Weights of a small GPT-style language model, trained from scratch on English Wikipedia: vocabulary 2451, 14.8M parameters.
Each number is 128 + 32 x the weight over the matrix's rms, rounded and kept within 0 to 255. Layers, rows and columns count from 0. Numbers have three digits each.

# layer 19 attention value, 256x224, rms 0.307, rows 139-191, columns 112-223
123111087137122137090048139140156099114125120196117106154150064120097123134133111104193161139129083139175163129089131092097089120112094137114143143045123188142171147076172129131102151132145132202064117146136148130081105130144095113127149129148133147079152094160089183133082125106138077119066113137060213122163108083150119205121126133180
198082155136158149088093147146115102088105124124136145149132182068112087138096136120072111131052085140136140160121119175141069136082116156106179124125110131076155163101099119107143120152100145120110095127074159168156153138136192154122098177143160134146115142123125115089141112143045120125101118153125072143074062143109124129112093176164
145140100167118132181134053133133097126133159126091166090142164114195180166138097174115113132155131101125142147059168119092112098132249136156116156107142181140107180140110120130090149140111081128131069142109134135127160125146102169157115156160137113104065146135133140140111164133132117157104153154139122150105118145133144118127107107179
114081132140048108134071102188125154146152114121106122112193175158148173172214095136138163122138118183147133146174109182160138165087168088134076185105057159136121161158129101124113129131142137161049137105166102115147115133121132127167152110088129141129085130147137099076102140147111061122108073152126115122120142162099159134101163108133
109171169110120127103129136120150157118206168115130146184092102167122087131125191102115112147120174191112139145103146117103054119165124131118122106188098124141200115093136107179120123090144115136132151139146138145141142076154138101193136078085129065128123065135073137091107139136087135134103079133043154138161167098099168145109118151100
116129176122119140089125130157070112107102129135064143093104123160130093123083115131160089136120145110135151116109145134152143119123153085155127194168074124160153126114134127108133133139129158108137173113139114122105106186107157124138155150131095087079121123087117158147125136099107088149116137155162119166110081117167148125091156117124
108124154186137100150141109093143151073066118124141102144111090128137107187127127160121174125137170145113102137082144151123167129096141158076113105078088085169110103143138156095134100159146142096136147127139137101187152063119104118155119079134146129116067095131147128097089109103165164139138104131165096165119087130097122134163127084186
102158131115121142100113147129118155091108129177117113133135122104139126118137158129183110126104115154120116125104154170133138153140150113095143132136143102193148112075107116111139136158103144162117161129134141177148095120135117122129166141127138098142075118116101139099102073124134116158113124105156163139125142138185134121113148135128
164158112089134149122115104152148060109158148149169105148098121177159082144152150097114123129169124134113178112103149176180217110146093137151114154067179126140148092151150097081187116134084134087155192159069141184181119098170098141149109113084119144152151157110131103133139165165137079170086128126117176119119111165130093126149140103169
077157093117092089163120113119147092184201208169121139125125144152106169087122167148140178071133073152098162123146149091150148168110116128110131086160134130174093182102131093078118171131134137171147211149164113169105118125099173145103087140054072155103164106137117121123154114166165168138108142137113079119132136127093145119152152162092
115090110089097124078055127154150105162096106142159102134155102148138130106068130171072095159155119128134115088155104096073102143123149089069135161161145148136138099151095141147077130143154169149097065174117135065172097166141088106125116148144070129112108187127079103106127164078124115097165137155181101107164133113054149138113186098091
099140160154145110109154133155150143137129173122117205122144138158158184079113098127173116083181118117108157124157138121108158156121091110153097133157104101139167139151145135134082127123153089147176158108054106122145155111153104121093021116144120173083137099150124124178167108092124139212183090152141156170113125124123129144121088107147
098119118166141135135095075100116148108139150145074159069060167134070144069164133131175114135161133110153153168145146131111108098170122109127155165128173148087107153149136121053109102141119150117113141122079136118170085129114150132143129116218143135076099085138170076118110106097142113194100099136099127103117141147119151113166196098104
156141130125128159172096177167182133127128106108126098106152159105157166109125083176183121175102101171169167106138130091139095122164142161100144152120148137106161179121106147066112118165110097179157132138107083115149095098097101142133145136182114136074132162131110150115142155166101044182111094128140180084177102169114168110087144129127
133113091146092098163138128130132125134083177159099110098117128122166104129177154165156150172054149096169109156100098150123131165146105144190116114133064133105102115090140119095133148163143136057165170096078136096146123126174082215144137103138156103100138159133125143119167167149102132178114127144173071126142112149080147078103106152149
168110125116119144183116114142129121086174109138169148136131123156128142147066183178064151117142157136087167098126089129120155120121112113142088140186212136162141118137141121183113137155085149128157190137146128166153136122164100107084147118113143103044160085145079186218110164167153167125094152085175117103128098154091099146075117126074
178126127080164104160092135116109074125177086113096117124102085128141153138152098140078127088110130148173086150163101155176098161160135133101083112105086144115115157071094117106050136102150127137110128091133138111126109139142158146091115110159111149097151120150149129161064072154041124145118118096134147141125144114101078124130139100172
140170125136168095150186142168086054097131142186141138182108093047096089175152150109116122123168127147119171071120157136164078078161157176146104087116125187123135137165174177053207140099105141124119165074104054153148138133182129126188132141091135137169144119102135081133140124103142130095137090110096107128106115141062148095117097091139
123085120157100140149127120134052182153166126141110177152103101116097094134112169115130083068104108125131113125146104156107122110135111108187134142126080117142066089153138075167129158132123145077161153139191137115073146142133126080185065146134090147163112106123178125118149107158103121146143116131128178113113096150104078151148133114111
109146147154135127181149162141153124126114105185170192160113111117163071084090166102141136129127140122112101111080132065141080086127144118131112095103078119084070146110168147140183188175105137099096126112162086139099151090096118131071185094074185142146190151131149154139109149151144194149114104145167141106114156086136105146098100124110
126133109087100183149077132117116139111109127151101117122100188144143115085113167091147107094082118101111122136172091055159129148131140126138137120098127190092103169113155180139117066135123130070099077132109117140140118101133146139110104117130161130107105188088106101147160113076119151140142116106104079131075130166102083063148119186109
119138106133111125147114138146154215123146152140052144107154107098130139146105120095109146116154104139145116167204134140105147091134081163144191140118088102148110102107179135045152079114150146084099135097110128167190120108160151117150111119133098080171137145127175099093150163172123096151106159062116093229136138142063094098142070149111
138188117110155185107156136100100120110158117119161162085169093173132082120119112122166130140153145175077123067191155104116083108071121054089141105140088141181120141126155173114160124113145106048143112141151178073181066161108116124112128107120164140156161127082150122082128092148133179149100071128114112032114131146173166122163123148099
060099119105172135141108160119158067164158133157124155113108115119119127094170104134123131112091158129091121075134136113125103153133090158114144071142054118194178119110144089147149138148092110141145156175092127093164169141146099114105115172130152099158211124094167120082089145074127140139131143159127096121127134190129140114111123118122
101138107143083127122193132106162127122162118094100070149144171122168104186142143170126114176119097113109090112113188119124173106152152190134198140135103104087122164103089133115118141131123157090100211136124144200170149158106111087115137075130168126126138157061148111130075117107141159080144107101155139144128125143146118131127117084092
070109119146132127112132198143118159176134164093097118119145157155189144131107128094117140204145155070082120147055128141146136115097088091119127207083169191108131123141163120128086096115097121178123178125098157126125170137118122068169150114155080107084159143117161156075126103146146165129105168176182081109151126132071155083122192187140
163100149157155116097123116088149145088105127130128181198112196135106087092171152142205144134124130083113050139112187120103229138132097193123126075183149135095133133121104113132144179057165138146078112111165122139117204150124134136096064125110126120074122080161166107143155076144133097177168156084099118090093111124081144193126109111080
136126086139141145162129119099108093107128138067121115135163057139110117138159119145145121147118130154140110141149146119170098110132158152072110182055135124105086131116111138113214119137180128160129058139144151143103121106167105128117132090115158117129185170165108169161064141184109097160097150084092172110206089159113166162210109110076
140135160132128078121107142160127134119095179053153114173149118187095141145113140114130110160111171048078129084129187091148094126125083151155109106143169147186128114176105180090121085158146126131105071166085076089151148122101165163121148121112141152130147134129083145133165183143108094157054151111081161201145092163135120164154098136158
176089149120134121085176134118174159190096125148129146119150148122198200114152107086135136117111088142161071075135096143162140127098116099137181124153103128101061137160174144077074136106122096169124112139105106116130132131117211166104099147121110116173114149120118121089156144150133132143144108144091153111163112136141137123134133153135
088131127128172112152148116156142130101093139106130130148109074175117186073107149155146108200101140164137152120132110154133181162134129144109188164110148149111131125146088135107143133084172140139197089106056153100078111114115134121114137124077128130105155142107114162093067096130144131151094101123105118069118104137134107178203152131131
132122178105125100184090144090117105115070081187072123150124065142115076142107130099165166161117129120095153124159141155125175143064111130132114183139105130140116148163131098119088127136160108109139114155221134106160092100070147075207179124153148178113108143118138105131129104137129187145140085112110124148143141143117096097116106119142
105063130130080163172104143141156126140137103128181071110222165145102160134088130101101087123061184142105144079085172081165103166167134096091132068160118099093119159140146188135202152040088109214178136132121143137169129136145104113156123155117092181089087197093087122095117135084115135170136097089090112154102193132050118135083136133162
114141122149177156087139148149092100161083103127140161049098144108168114098057143129157128115141148147134150119141108128152142113110173156112193068111101193086098129166108139126126106112155143111105157168116142132104085121127091123177181127098123109142077155097179129114099121113114103163095100139166165135127145123142147118089107172085
121093131146086127110070054072155077125149103209125140136141095150153151209158136158155131088147180159178118162127123165179092110159182169121109084121104160165157146115060170188136153124126111096076084113124149102163110145066121118097076143107181079164151177149180122077170114094124098147115088142201145140175148101160130129099124129128
114098158137055130107100096097153078156139141095095125069188134184154160138074108126178103193149201119174077091103119133157124093094117079085124205101097167111104140154119137128161110124154091086077151192118135130094148108076194117053081112108167142168158115119091147143173118097133164092131076099102130158124138133133125157116083188129
122102121140122119200120112071118089087141140134145096156097106103155130107100123124190093075087152168130136093112132093188135134157172171182145135180147143134190129131097140118137101156156155154150113173142170136152155109081123136170151105112125080127083123132145110074209147177076169117112170110123138170152156120114150078156150114091
107143181157179171164134127131090099138125127041207120123189074158133104161153134158122148061125104104126109134122119149153125126138129159142083115105079147133102063139152114109119103134179120104104099130079159124140095110148095131200087074123134129156110131142174139131181131144100185142133111086136117173112143143093176092090074137147
164138181132171104137101091115176068138194098083133148134171129101150131146138164127087098097099102063107101196118055151126191141109111128084111099134123087107164169186097122078095173158123158110126124156152105170116150146157209139148107099079112123098146157130131119136097154136121158139140097111142126148038152149156151088142158168108
116160104158097087110177112149166144131118147132166099100109107120146130188161150135087145166109053151132164172129114097145148148165110095188148091098163114193096119065169089161128088115121134182133085147136138145109118153129123101140153107097116116158125123169143119138104164151137064141136084061185154159125159156147118142157111162099
109126145084136092130100122145111112114095096141171114122164121090195145144093109166159057092160105161149087084154130102166117145128108106145103141178108079116139177132102120163180145187163092110132172098131119107086166070150122112160092076127099073120119134151096138153070099094184124135199150123127125046132153139134163196184137143178
086125150150107117176157148137097148163150140122151090128092157133094161114123102128068118116126202157059112085154150161138176132120152135128156137156120123152130084135128160129136204168139166131145172144089108144129100155173168090153068088118138171119158133051140108106106130076112062141075087106067101133153073168170128090130107072085
133151108110185158144101123133083205103109085118092143089112171133111159164151160150134122128145078112161123110157198106133113087139130172051091093131118136166119175164133109091077143145089108133180190088071085123128101145159076199117139118102119189110088139112079076145165145121157132097148135172200150148160114114106096077167126128126
168124165098109182134162165133082156141135119147134170090105140133054111204105122096175162108125157143086154142150129152106134102161125149096150083124186148094091121121154145147122105123125104076139133117131116107099145136152093102091131131092098119126149115093090175103094164104140121146091101131079148110105160146128093134165142139182
137170184172116088143113151115109139092163207137170136130120093159153132106147050148120116111151152122119159151054121166111079128102119078149204095124109113138114093151113147160123179150106161115166126152140080117144137169135099094110109085122119145166141180173154151168112138120126146106088112151125152189088135188139130147156155150096
130101126121132176110137151158154112127169155138122101146162144120129067126131122209131106096113145162159116148083199153174115131131114125077091214100169111131115107162169106140152083183088097126142163158096152085134104105128147177163126149134100109121123124146118066177116105105085069084150081143155109104127108093131109148204129168117
143120137144123104129174099116176126123140182104146113140141162108160075174133161167140108094080120120162089109138107108125131116103113130140104140167095054201097121137086151133151166102115167168116127116131143112126092116137179080130152146145116120133187123125123134162107131209154074068129167112119127061096076091139131084157121110088
108126115091121099130121132134156204120124109171110141156183121119117113145106167119136099139165150107128121129065147133141121076123084141143115129129095128155133097147117115161112051110189149086128121090181151101093137102138114192156117116157172159105163185131124127112103062095097118124132134138149151149109131124170115103143138133125
113132137117161084132114077141169125154116125174120113129169160161162097117143126117101081137156091154124120090104113162039138154096083134117091115121120137198103177143093120157150163166105165146185097140178143080108134156114110139207135130149099097102181122104164129122143134120140102126149146184129174063157079149139104108163179073161
105174109136110121108164138144117150165133167126091168105145108153121149160087086142104096136184179052125136125121177135125119192152147123104182189146136113136133135080149114128112159090137173134130142134122114152142132112133161110149127167126118152116172125109069153144148105163077144117113063152154143121154139115107113115149160121091
163111110128120090076172120092104119128157085106143065112156109102164137107178131120125159136137141082072174140132127139099121158093145120132162106086152141078097089127197126131127136169167148165053123083095145124151100151155104123115124153156138099098099114055125199097131134115158083130093151127138155129122109121106141148176114178151
141144123112108147084177115117125172140209144158108131046124129117126044141178073165087106146144139144141089160173118143140128162123124124147091158060138139156111116111213106121090151154084078150144184076130100141108177107126172138168140127117151097050178103143180123103119125187102148123172118099173166135163201182067127085136082135113
108096138124135172138121101140147165139132158120139114132113162108083182107096112073161166136128066126102104092141070122144156114112119147099111160111083125074148144114171109123170156113089153147122123131113111117117124148146099167169117144095131148071147083105114138148156113115119096111142105193130116149152107130050141138174118115089
# layer 19 attention output (transposed), 256x224, rms 0.268, rows 139-191, columns 112-223
153123144124130126099130135148136145142064147051057109134110142061192073116158142146084153142160194151088117085160138160128088123118138120126087090092117138133160157128112110124073123126118146104168088149104139077102142153136109089230165201132140172129203146133164182133180146127173088204144133142193130166171131105093106077136101088116
109151167145126109146134114186152177123087077148128074098143162193078110161113128130101159138059123119130161148114101119154083093189150079102134145086129044140144157191093086148119137130111130153125090052168122130169142162093156109109132125150117101088187079139128105176116149129144095103096120155097134089136157141093117176123107131107
124179165176101146096150129145117125176122058094123126104115133144146111092106159133157159159117150089116078154164141144132148101132100169123176077082181148160133058159157170058092103140061098127136137058110086168099120112140147092131141165138140125168173074103104112154134128133120139049154139189151153170094122097134089123125126130135
134143142101159114146093149116125117167017138149137190146130210153115093097136078095101108135147124137089108110137059139158090134107104122146087114139132164122077147077119111135086166149120058100194115112138159146183142160116103101118143136133139096096141114133099071131115134140100103134119151090044117107146074166096153077151145103141
145094095156155134165164206090137109068052143092107099080165112127125097141148147129101134154165150103096168124132153108117158122120093138165145088086085173188143167163163067058126139191133147057134138107088123143150180149126093162192124114082108142152091144173111105100100126137172171083085137148162120104147135102130127092137099115132
103096181119123143109119174091120149113120086135068153173120115149124188103120126092142116128123112096126121119125168147132147122110149153088097101120156115123098112180083127091108120143105116125147152119138142110104088132148096087116120128127115152145068142134119133126124164109091101147125137154049067114117162169187108104083132130154
095140109155156156157126151102100090134189122158129122133081073103095133132162156121119096106095116071089111132164132112093068193165138104100115159106126105125104169152114166150158180066127120084150146160138160132107143128127116173125109134171100167163117136102166116145095168136135116109107098123147094130109113167124153162177121092156
100097165139154166128164184160146123100171125117106112097157137147205152124162147114078159113103140130125110179184114094101126186124132157115113121136083113139101155153087098116105164137135185123144115169072074160135184115114088133117156141032094072136142116119153080148116122171179109180166152159149111135109172143126169105191132136119
168099144183123105116133092145079124123138137083084104138207186152179116132113113047113193131127132116190129146124095096150175144118094125130153087197137146128120097099132123186130171112137169138140107190107105147117092076020149159197129134129139054144171143170118150197179142150164121053107102086119078133182201110076133128178118150181
203151123129124114132112148090144101121208101107134160084151151052185108158128119092150105148104135075122107127129151076118095082100122113211134127064172168126146108117159109129123059106115119185113111165119100127116127096063169158125126113107134141156165105116117085096142085068117163122136115128168101149123164157161146157115130166082
145090150158121125102082150135118170155141112097138138105070066112111149129137138113139125149163154162084086144121126134148097131150125183173121115154181120142138138102118150145119147094107120073158119155091135151146093147170060140103143144134128125130138112109176089151165111180113112170145111084170141128122160124140109166189135174157
198151170222178134147141134126121117107106128114137093159167136113100105090148170117156118144132086080147076110110185134127164159118162103128128127112176134150073153135176129163133089149147103139073092079148149154161156083128102070140141135103115170152145142130115127153131057108104147058143050147132101155094144119153154080153090127100
150177117120136171033118149164143114077177124084198125155114149085192156141115162148121156112095067141153137090074162098128152105118125099101162114154110129144155155101161141135142095177169107113195141117136124144150158154136121120143143126151127178118081134119116105124119103200166135189182065076125130092110166103143126111160162114143
091087193121116118137090145120135164157112154140188130163169094122140170154154115083061114160108099172115097150143083096179188147168126108059136093126131112164119176124130168115081175082157145147140125109098118134109184148116135099174144141182131168101153068086142109103143068136141125122145134130123084112142113132130086024143091190157
143100119133109128113074118109092103100160176115123083200126148146098118181124132125115135134105174085112107130175159115121145096040113135097095172160158164132100105150121149131082116090155109168170060160158116120064159125134137140119152069112161069146114128085056106101148109105148153105112123130114149140145131189141114102116067123103
176108129128112169147093091108201076138198051089094120110046072131121160104115166112111126120152123105119175189131081111146150182070103089164145105118130139108122152146083125073108107092141153124102184136101170164062125097134180133080111127109123095132128130195112125118136123105138133124150122130105157109107099070105073105114134129090
060132116163168124131077092128123135145116096146143135145145144134119094109138125111168114146145130132144122140189124133149121133160062114117138114157156143161157159109114148111160159125177112171114095092097194109162194054100114077082156172140124148109152153082166128091062164102210173119106170133110127108141144167110155108139171143135
156066132246154115150163148103118110121169096076175135155141140180121139192130101066159171151106129082158088132088138062112139161150093118180095135121127119157181155152127097118126137143126091146123148156155106150148114110082194150192087099130089106148131171169102091062168141156112155154140138063102145126097143165065162090127143044128
099070156117136135155099078135112125127159181092146112066091185108163099093143110153120120148155154105172093119168156095097127092145117149144125050142091217125148082062110108170112111137164156145104137131167115110088108104103149093126147106147146095131173196117167120088111104058122130135161113174205130069071102181123121154096176165136
127087137191127140152133108123165137103103098119128067113115123141173126178172168146124106139086141150135108093106136133091116061144124152143132141105143156108112151118110146164146116143139163139127180147091117191086138179135189118177128112138142113091086116130088130075151198098206101143175130122123153116131101131072156102072174081082
136099089119079167107164132109136098094123108112141159144136175165077161166068141095162132105103077129172123098112088193105121139149097144070123153166128121174094112107183147162177130093176144173119122136114079082053077179105095118134142081125153089171168122115139084066194078177150112156067134096142117133185128108142091149081094094150
145073214151142157155188142104107158088146135175114104112057118177082146160166074095189135070126134131125106140150156110139124157076117114133109146106143178149117105081138091114100126144132137114136126077117101090106078077049143122123202087158155107158150136140120138114103134141150147106104117152072152141123144132176134144111054101151
171129118099088159134142168119156175142143116079112104120152134110107067148138138115151139113131112155097156136134143179129094128079138178159113112136098091088112054130069156147173051165184129158129148184135123132093171205085086142153142072106136184193062138178135123141142059090148106098122135093125069112109129130143093157155079163133
177120100094132140184123102165143149095168118087105058103154106149152059171109138094181138104135131112076154125141149091154105124139118111200153116131093170168049151205114121158131104137177110130048122190193120149115099103138114124129119108106101162179135141179114112142136150167062139109100139115145119103140092170143137154103093147076
102123145130082099118139171179101135130172080135092135107127131165115160068128143116120158144078108111156114084103096113177145127142098107143143114155144104159108099134098093155125152137122160202142114193126140163101146173146127198066123155086130160137102136060103101168137117150072144149102129139127138064124104137101145090120071159146
185150119107138117126131148148107124128097057118109120171080142072112070172143130122141092143137106117125073169111125118147151182139163112153128128094109087150129136180114132061127097154109127145091079059097193149121161121206151231089187132148200116158089090055080169108145115088085127105115080118133185120172124090162114198172095129157
178174111127132070075180112105113211136145102146104146091133129160152111058172147108131116177150156122164160127130173101136099132093172143081091160109101135169134144138178075188087165184160156115148118173077131048101178146204146161171160152170103176145147158128136131133152118100126088157092042158139098173097066183080090091152127152077
155110126198087111152125125144160124160125096090141155083132157143134137135159160084116129143110145107101159113154186134118088143089143098141162070130126139131110064084138166101076123136134150123176136111075199177114158197101129100171134091142093112149116092148168120156137119097183128114123163157187094127109125131049121060111142101132
172074166110097165073111103093142114134148119166167120158129047124116059170135069159143080146123087116147069138124169107133136177143096087151094105166154104109154121128174117124095116140097160127108151119135100095148109126136087130157131122156126093103127094144118135124141104083141100082118101121130112168120130026120097120135125052138
142154124114158130088143196103117134123080104143141089108118187140072127125111097152131150189133123177110101117082095104123127097122148104099132161118103124135158098077147110191062144120112103124092087129097130140133143096084130080101150107150168155089095092105158126113144132108134180149123129116138088131145169126128072142121100106157
134164153179109144111173192137152107159157147123123102125119162125187114127114120099133168145105142163153174072077151167121124155160167104136178088127108140119111100170169122081127146130217142149129163143092159110129141172116159129197145119085053117123078117098217132110121165090103148110056146128126088153130166144151070112136168132134
113092073102150155169155110106140126136165103137166162111151135126166106145116096158091123115134093174147130062148091202118152074097102119135112114128066133098085102103127147157131110134152160115166162175130124114131092089131081161107143140163172128125091121158144124169125084123143099155127104115165093141121161137159072099122133116137
125137142121087097175121242104139116081080120145152149100146054056088055163103137158146117148165126170126111165101077090158156124120146159148134130105159082105164168190130090180180067117123121146131138130128131153118132134176151130151120099088171048095169082127135073142091153108141147126158126120154112141157166092024141135115090173134
095155104128059123094094131110134126118094120068100178180195140150178127122128168143160105122100181106154068138135118120188112131155115172047195112117146093119103119172086126143119126129130109128127163086173121172098101152091170149144127114126149135148102102107047130154121126130110158111135121101149140112134096177179088123132097143128
079124195183164104145098135114171125158057089132175089165138123095138112103155116117123135111186138121103098088157096158153140110133133166153170191129139123138135142120100140133136053121107097094182158117173111121154140097121104131155129086103079128173104151159100115170101133216087120071122115151107118140156069125065137133141077124138
180143119144136214140092119194161107145062082146119098143153114117119155099158111187154126166120144098092120111167169160151167176112142113156119110162159128132093088088091149203139097162099168118112118081121139173113107190184100194124123078134134119135138116091084101144102110154203083155119150087093084182120132135145130129111091120149
103097135121140130137114167073132124065090130107142170121180152069181160161167096096123136157086134101176108164118132131142117176175104077157143122148065135136105143151162100166146119143125079164175155188107148142063120103088151101093116063174102142147177133163129065146093115131175170151149156150124126151087112172165134056170123155110
124070147140125150119120078129155098108073112157148177130128164126137106120153072130126059135107136138134131131105135182118132136142063128148146129132096116112091119125161156145143132142130081146133105117107118157158114077136152147107172092149111090152092140161103111150151108153174161088116081170167163144093168137069099186099131127157
110125142144107109123169162132117158134114046197116163136155169102136132125123101085193178140132078145168149170116096091145109166149119091140146167120147127148132107148170170194130117159173108142107092041125104155161106113120118134153130095119134069152183093142086143120121184081129149126149164165113101145111124218102147100184144103103
147121083128117183121169117163114156207196128115110135113127178175089158136163110099110114109112130122143110127190128170139099126157098156143148126160154151103135116163132072155133133084090105131156093139123132146136125163134142182182165089188110091114117159110142154158146167137105153107172154153134125120155141115144117113123216185168
111157070070123165177061125103131111075035191132094083120121181115118118150088147177136111173115152129145115109130069138112086137114173119177132087089113135101147121135107106140144103084124137114165077178129172171143128111136131095120111135111162116126173082150128166166116146137116099110090183112156066075100148085214107092111129143078
162104125107118098092167170122091155110103110129097113115119099100109107150176121164146104162151129080171103128075127118151088178126093136124063105182071171102104109130177067147150138154137157092142100165147128135143114148134157095085147139145096177174044111177174069186134125103087159105118132143136100081144138181160076096136170121133
141107151093090133138155124093087167159184177107155125116092111119153122156084097128097117103120137146194115197114160137157143170113146141115154138129141137168069138123185179149117131085135067176184090140128078121079111135190172126153109193149130152125144093114080116151106120083154096104124168138116139125165157122086129140080116114171
165101180114138116154128151072130132121143110128071118164159168145087092150077180131126142191225122120113127144129123128167138095112125110154112108139138135136123118101144096191132133138105150149118136117122143112137142160150153111134111167137156124126075121088096138153126107046168105109074184153170169133123100113162044167184092114131
115117168165103105190108092144122106205125082120153111089111125132089115078147096131070124180103166079160146153089164152125143152155133104149119153106145177138140059111108107138145086131147150142142104159109124124131152141136148173188133149134145139124130157129123077145158190108114122140163112136123148128127155139114056131124133091155
131141149161163163167122086196171137166103139131161142102094175145182085098109135188127173154068039158068130122158114147074140119154125116168127139166113138075115150118085145142112137127033116147192095127141141126073165150140079192083078106164106090105144100172128108128191151167122117049119126086140111090173133159107158165122115146103
101149079127095115144165080154143134152163139131125101155132085129161160132119099067120133158154125144127123151124172111112124121135131061148100125081158110152133105125172081182059161112166144118086115157151157149122152128162149120086106139081082128141134159158121118096179143091154122142111132220187095102124154145113099142073146178122
119127140140093108179115097112106157111125132163133091165135093186184109157171118195146135155160144144149111084186088140136130112072143120193108085131131126159109120110155141105174121154086154167142131081141073147102109136152070099138134127118123131126119105098149142136152142104099140087112145104148122114101148162149132140152114076151
112154109120138078159114153132158142139202181148197145125061139079150078164169105125156166176187119164100118113145143109088141106099135138140111158112112154154136080104146215117131087085113106124141157148092139140128105126205077135099160126129142164138160134120155140178155165102056106118129130141131051120144099232148101122160150095161
127168117161164132196110202107102141129145155141109116127153111154145170085080120151158092142141123137163150136112184135157110146150120119136061163170123192163097062110124075085135071163103123104138136149132119161095189139116120121142184117109117087156159169131095093097129136136133142100163131080059158139095114135148130109157135117157
092126092166159119101075144172138137107129108134095128156079170126069118115124142138140141105165129130096088164104105118148122142139141070067104079082089152136143137167117111113093166146152128132138159119128130148119140157086140135166168127140158150106113131106174141146129124127101173156173158043125124153111102137090084114107103157109
089090115132167096159113159195113123176154119147133145107092136156125075094178186108147108081127067161166143084097119123125127191124159139078112140109085138080161131152201163066139110137185116125144090115068168146043123077105110134137154077189140113142136122147127125094133101122135180097069106186064129089146101156093200073178121160142
125109125174140125151134142076150082146111175129104103116144094095195108152132153104152119117117105122102143092092139112133182095097108124138147146135128133146119151107133106112135169143084124135130084058139107146162077135173134094164115114162071173097104111136153169107072099137094108098060128107084078100157160157148135124139158146112
# layer 19 attention query, 256x224, rms 0.263, rows 192-201, columns 112-223
122137100151092135169100124129129110099087154125163128125116175115164179093190105151130152178062125148122168118110158150107166164094086136127091125138067096094130140143116165171061134113156132138136099085118041083145160110122077143155161126177117208143105120117180185113166097130144119152162110131134152125141111088125125166158122097171
158148136206117089151163122123109144173114138120155121184145132183125166157132114116175100088134175132085094101091150128084103141165177106133162166171094146175149149121189160116152092115186177127120134099167087141085127133118092134153126102133112086151126093037167094095060149109143147129181162158158138114078157123153120106147170149119
081095081160196085165173148166077115123146115101144141132104149086094132050135109107158139102151140128122115137176153077116122121132123137134064106071092151086103206157140102165163116111119123104079111160142084109137143116140092147146151157137092139055132105161099113094089119157124126100129152171162125157125158100139072169102078069160
092103123116122146156156032198102110131112134105170085118147129121133141172073149099080061172132123176155173138094117131124133159163187087141150134165180197106153145147129126115124148121147139135116134151141102100159151124099102180144174096083154116186100166135126137123118146123191202093138147115178130044137149141149073157183094139105
152099156129125102104185099088112093135071121100187133168105164115081087110163122151054139128077146170057141166073084117047048098116170118125143074094100109144194106144134212161138091116173143096153135034141104091153155146110142127121149140076172103131124148117137126136127073092109131120151147122121114160096114151154110157148161105191
147203096157189186125121145176087097112146099115151196130168137166144109084111130093154151144135167137096093152127133163155107123084145130161205139100104139124131040196147142122121175140058162066112145108178119172115199178141076105127141107187167135124114136155050155108151094153173123127192135122103107122131090132148166166145124170103
101154081136126107167108115139136186134080164131147147134132075123070110106146144090116083141104144064136135140110119079120148146084083120136117093111133138188127096065113104156084068065132204129165156089161137101132121115103126093108109107110129108106145108052141131151164163151150141087123140108136086041165113076145191060119165125124
093078133132177181124139147126170185113131084119164203099127134134147137079101104141176106152106158141170102164128128150085149137163152113129127110156081091085119092099107178150155124140168102150092150176102072080115137135132161136089182128141122086147128102165124118086098148145154098178143107096067156115205163207099128113105127127030
077110093129177126136175158155179121124066129058135095118079131119123142075156110123235113117157168142060108146125148069160142158152153118138146137143198110086104124150065143162141132092114093060076125136035135119120120076119094077138136102121161148126203133168090125153153146085127133136147147165171145088121149123135174118154118120137
188119154149165126096150141109075175134092133040133153144143163108126142165058119109149158141127099193130157135118084118114150106175104117182153116158155120135118162074088122155138128124149172108114136116129152080118117164106118156141160106112126170114173154159117102126098089194109090093109143136104188100162142160115187127128149136173
# layer 19 attention key, 256x224, rms 0.277, rows 192-200, columns 112-223
123143169147128171168078105131087143102108109175144134113118144163161149096128156092084119152088140150115174085133139107161108117115096131064072163018140122095121049064133152174092136093156138127111114156080154067159113095106116129144121167134134170178174053143131138130095121125075136155112231140120082083095075097121107110173113156082
155132092154085100171156117148117131159169142071103120106142144185139109150101123184180123101140170173169145157082153133075126142137106138147146126142131113083143108120178124090170111114117172061102116134139080111083137145116154089145109125144074076149136176099086150095110141107124140154163102118129145179174122139114058092099109098150
107095089152149107107149097132085126137151108198177137204139133138135075087105159110126035088116173088118170183118155096179071083086089122159114118159128102125175144104173132109146063114090090145134090199123067100145132145109100111124126145123125128124111122168119163115105127148086128098100109136121103129108129155146084134134136140119
157109171153171185125093084170141139165084213135110137120125097075163091146131070080121078111116148143103183120157141090203117129090144116169194188162144147139141181135164125107119152084060153141145130107174114104134160099084104130143119124118167066145100166146121135104117150112117157050170171147122169155122140197116126147108098139048
106147139168058143163146062140083139134140221145129161161153177134119083099156148082114114145053154140212162162094088133100124158097155057145148133053088090142116038139072158116166092138138168161146140110142121132087149163123101094156119159149143143089093057086133087107109175102044157093103102106160089164160090084060169140111085164093
117182084104110157062059138126178131097114113142097134156114092072129129119126148121126164112136182077100170131146170211146130135113165142136157067161073155147072127137132142127156107137124166141130136117139148103064144190094104087174095132211143139138125064101081146145178153206171132093134126176206203075122134082049168142114168182079
116157082159172152130102158132139150140091061125153108121071135158158113176090126088190177120129120105140094121154168078166075167123129123127193069135094133117111115121132132092148053130109158102159178084092123106151094140063138109138106100144058130117090151178139122122079113115142114089096179156174084085182118126161098172141109119133
080050100081102131134094148168185141106163243090109115126118134089106148148133127162204097158107129098076127096124142128132115046149102175148167085161117129093096153107096093134102204104172104098146092103172095108176169112087149089131060109117124127113131111144165080102090125145143069095097113108138142127158106146178139079174193171105
085074139147182078109190158099160179102104182115140134104133087101085163194097103145197142076139109105123149211162059133108072158170134103138111158197166119085119156107111096112171140115127065153149175130085128144081088106168117110184130183102177189110154078162167107115080137095132183150144187105113160108108173152062139139177105093157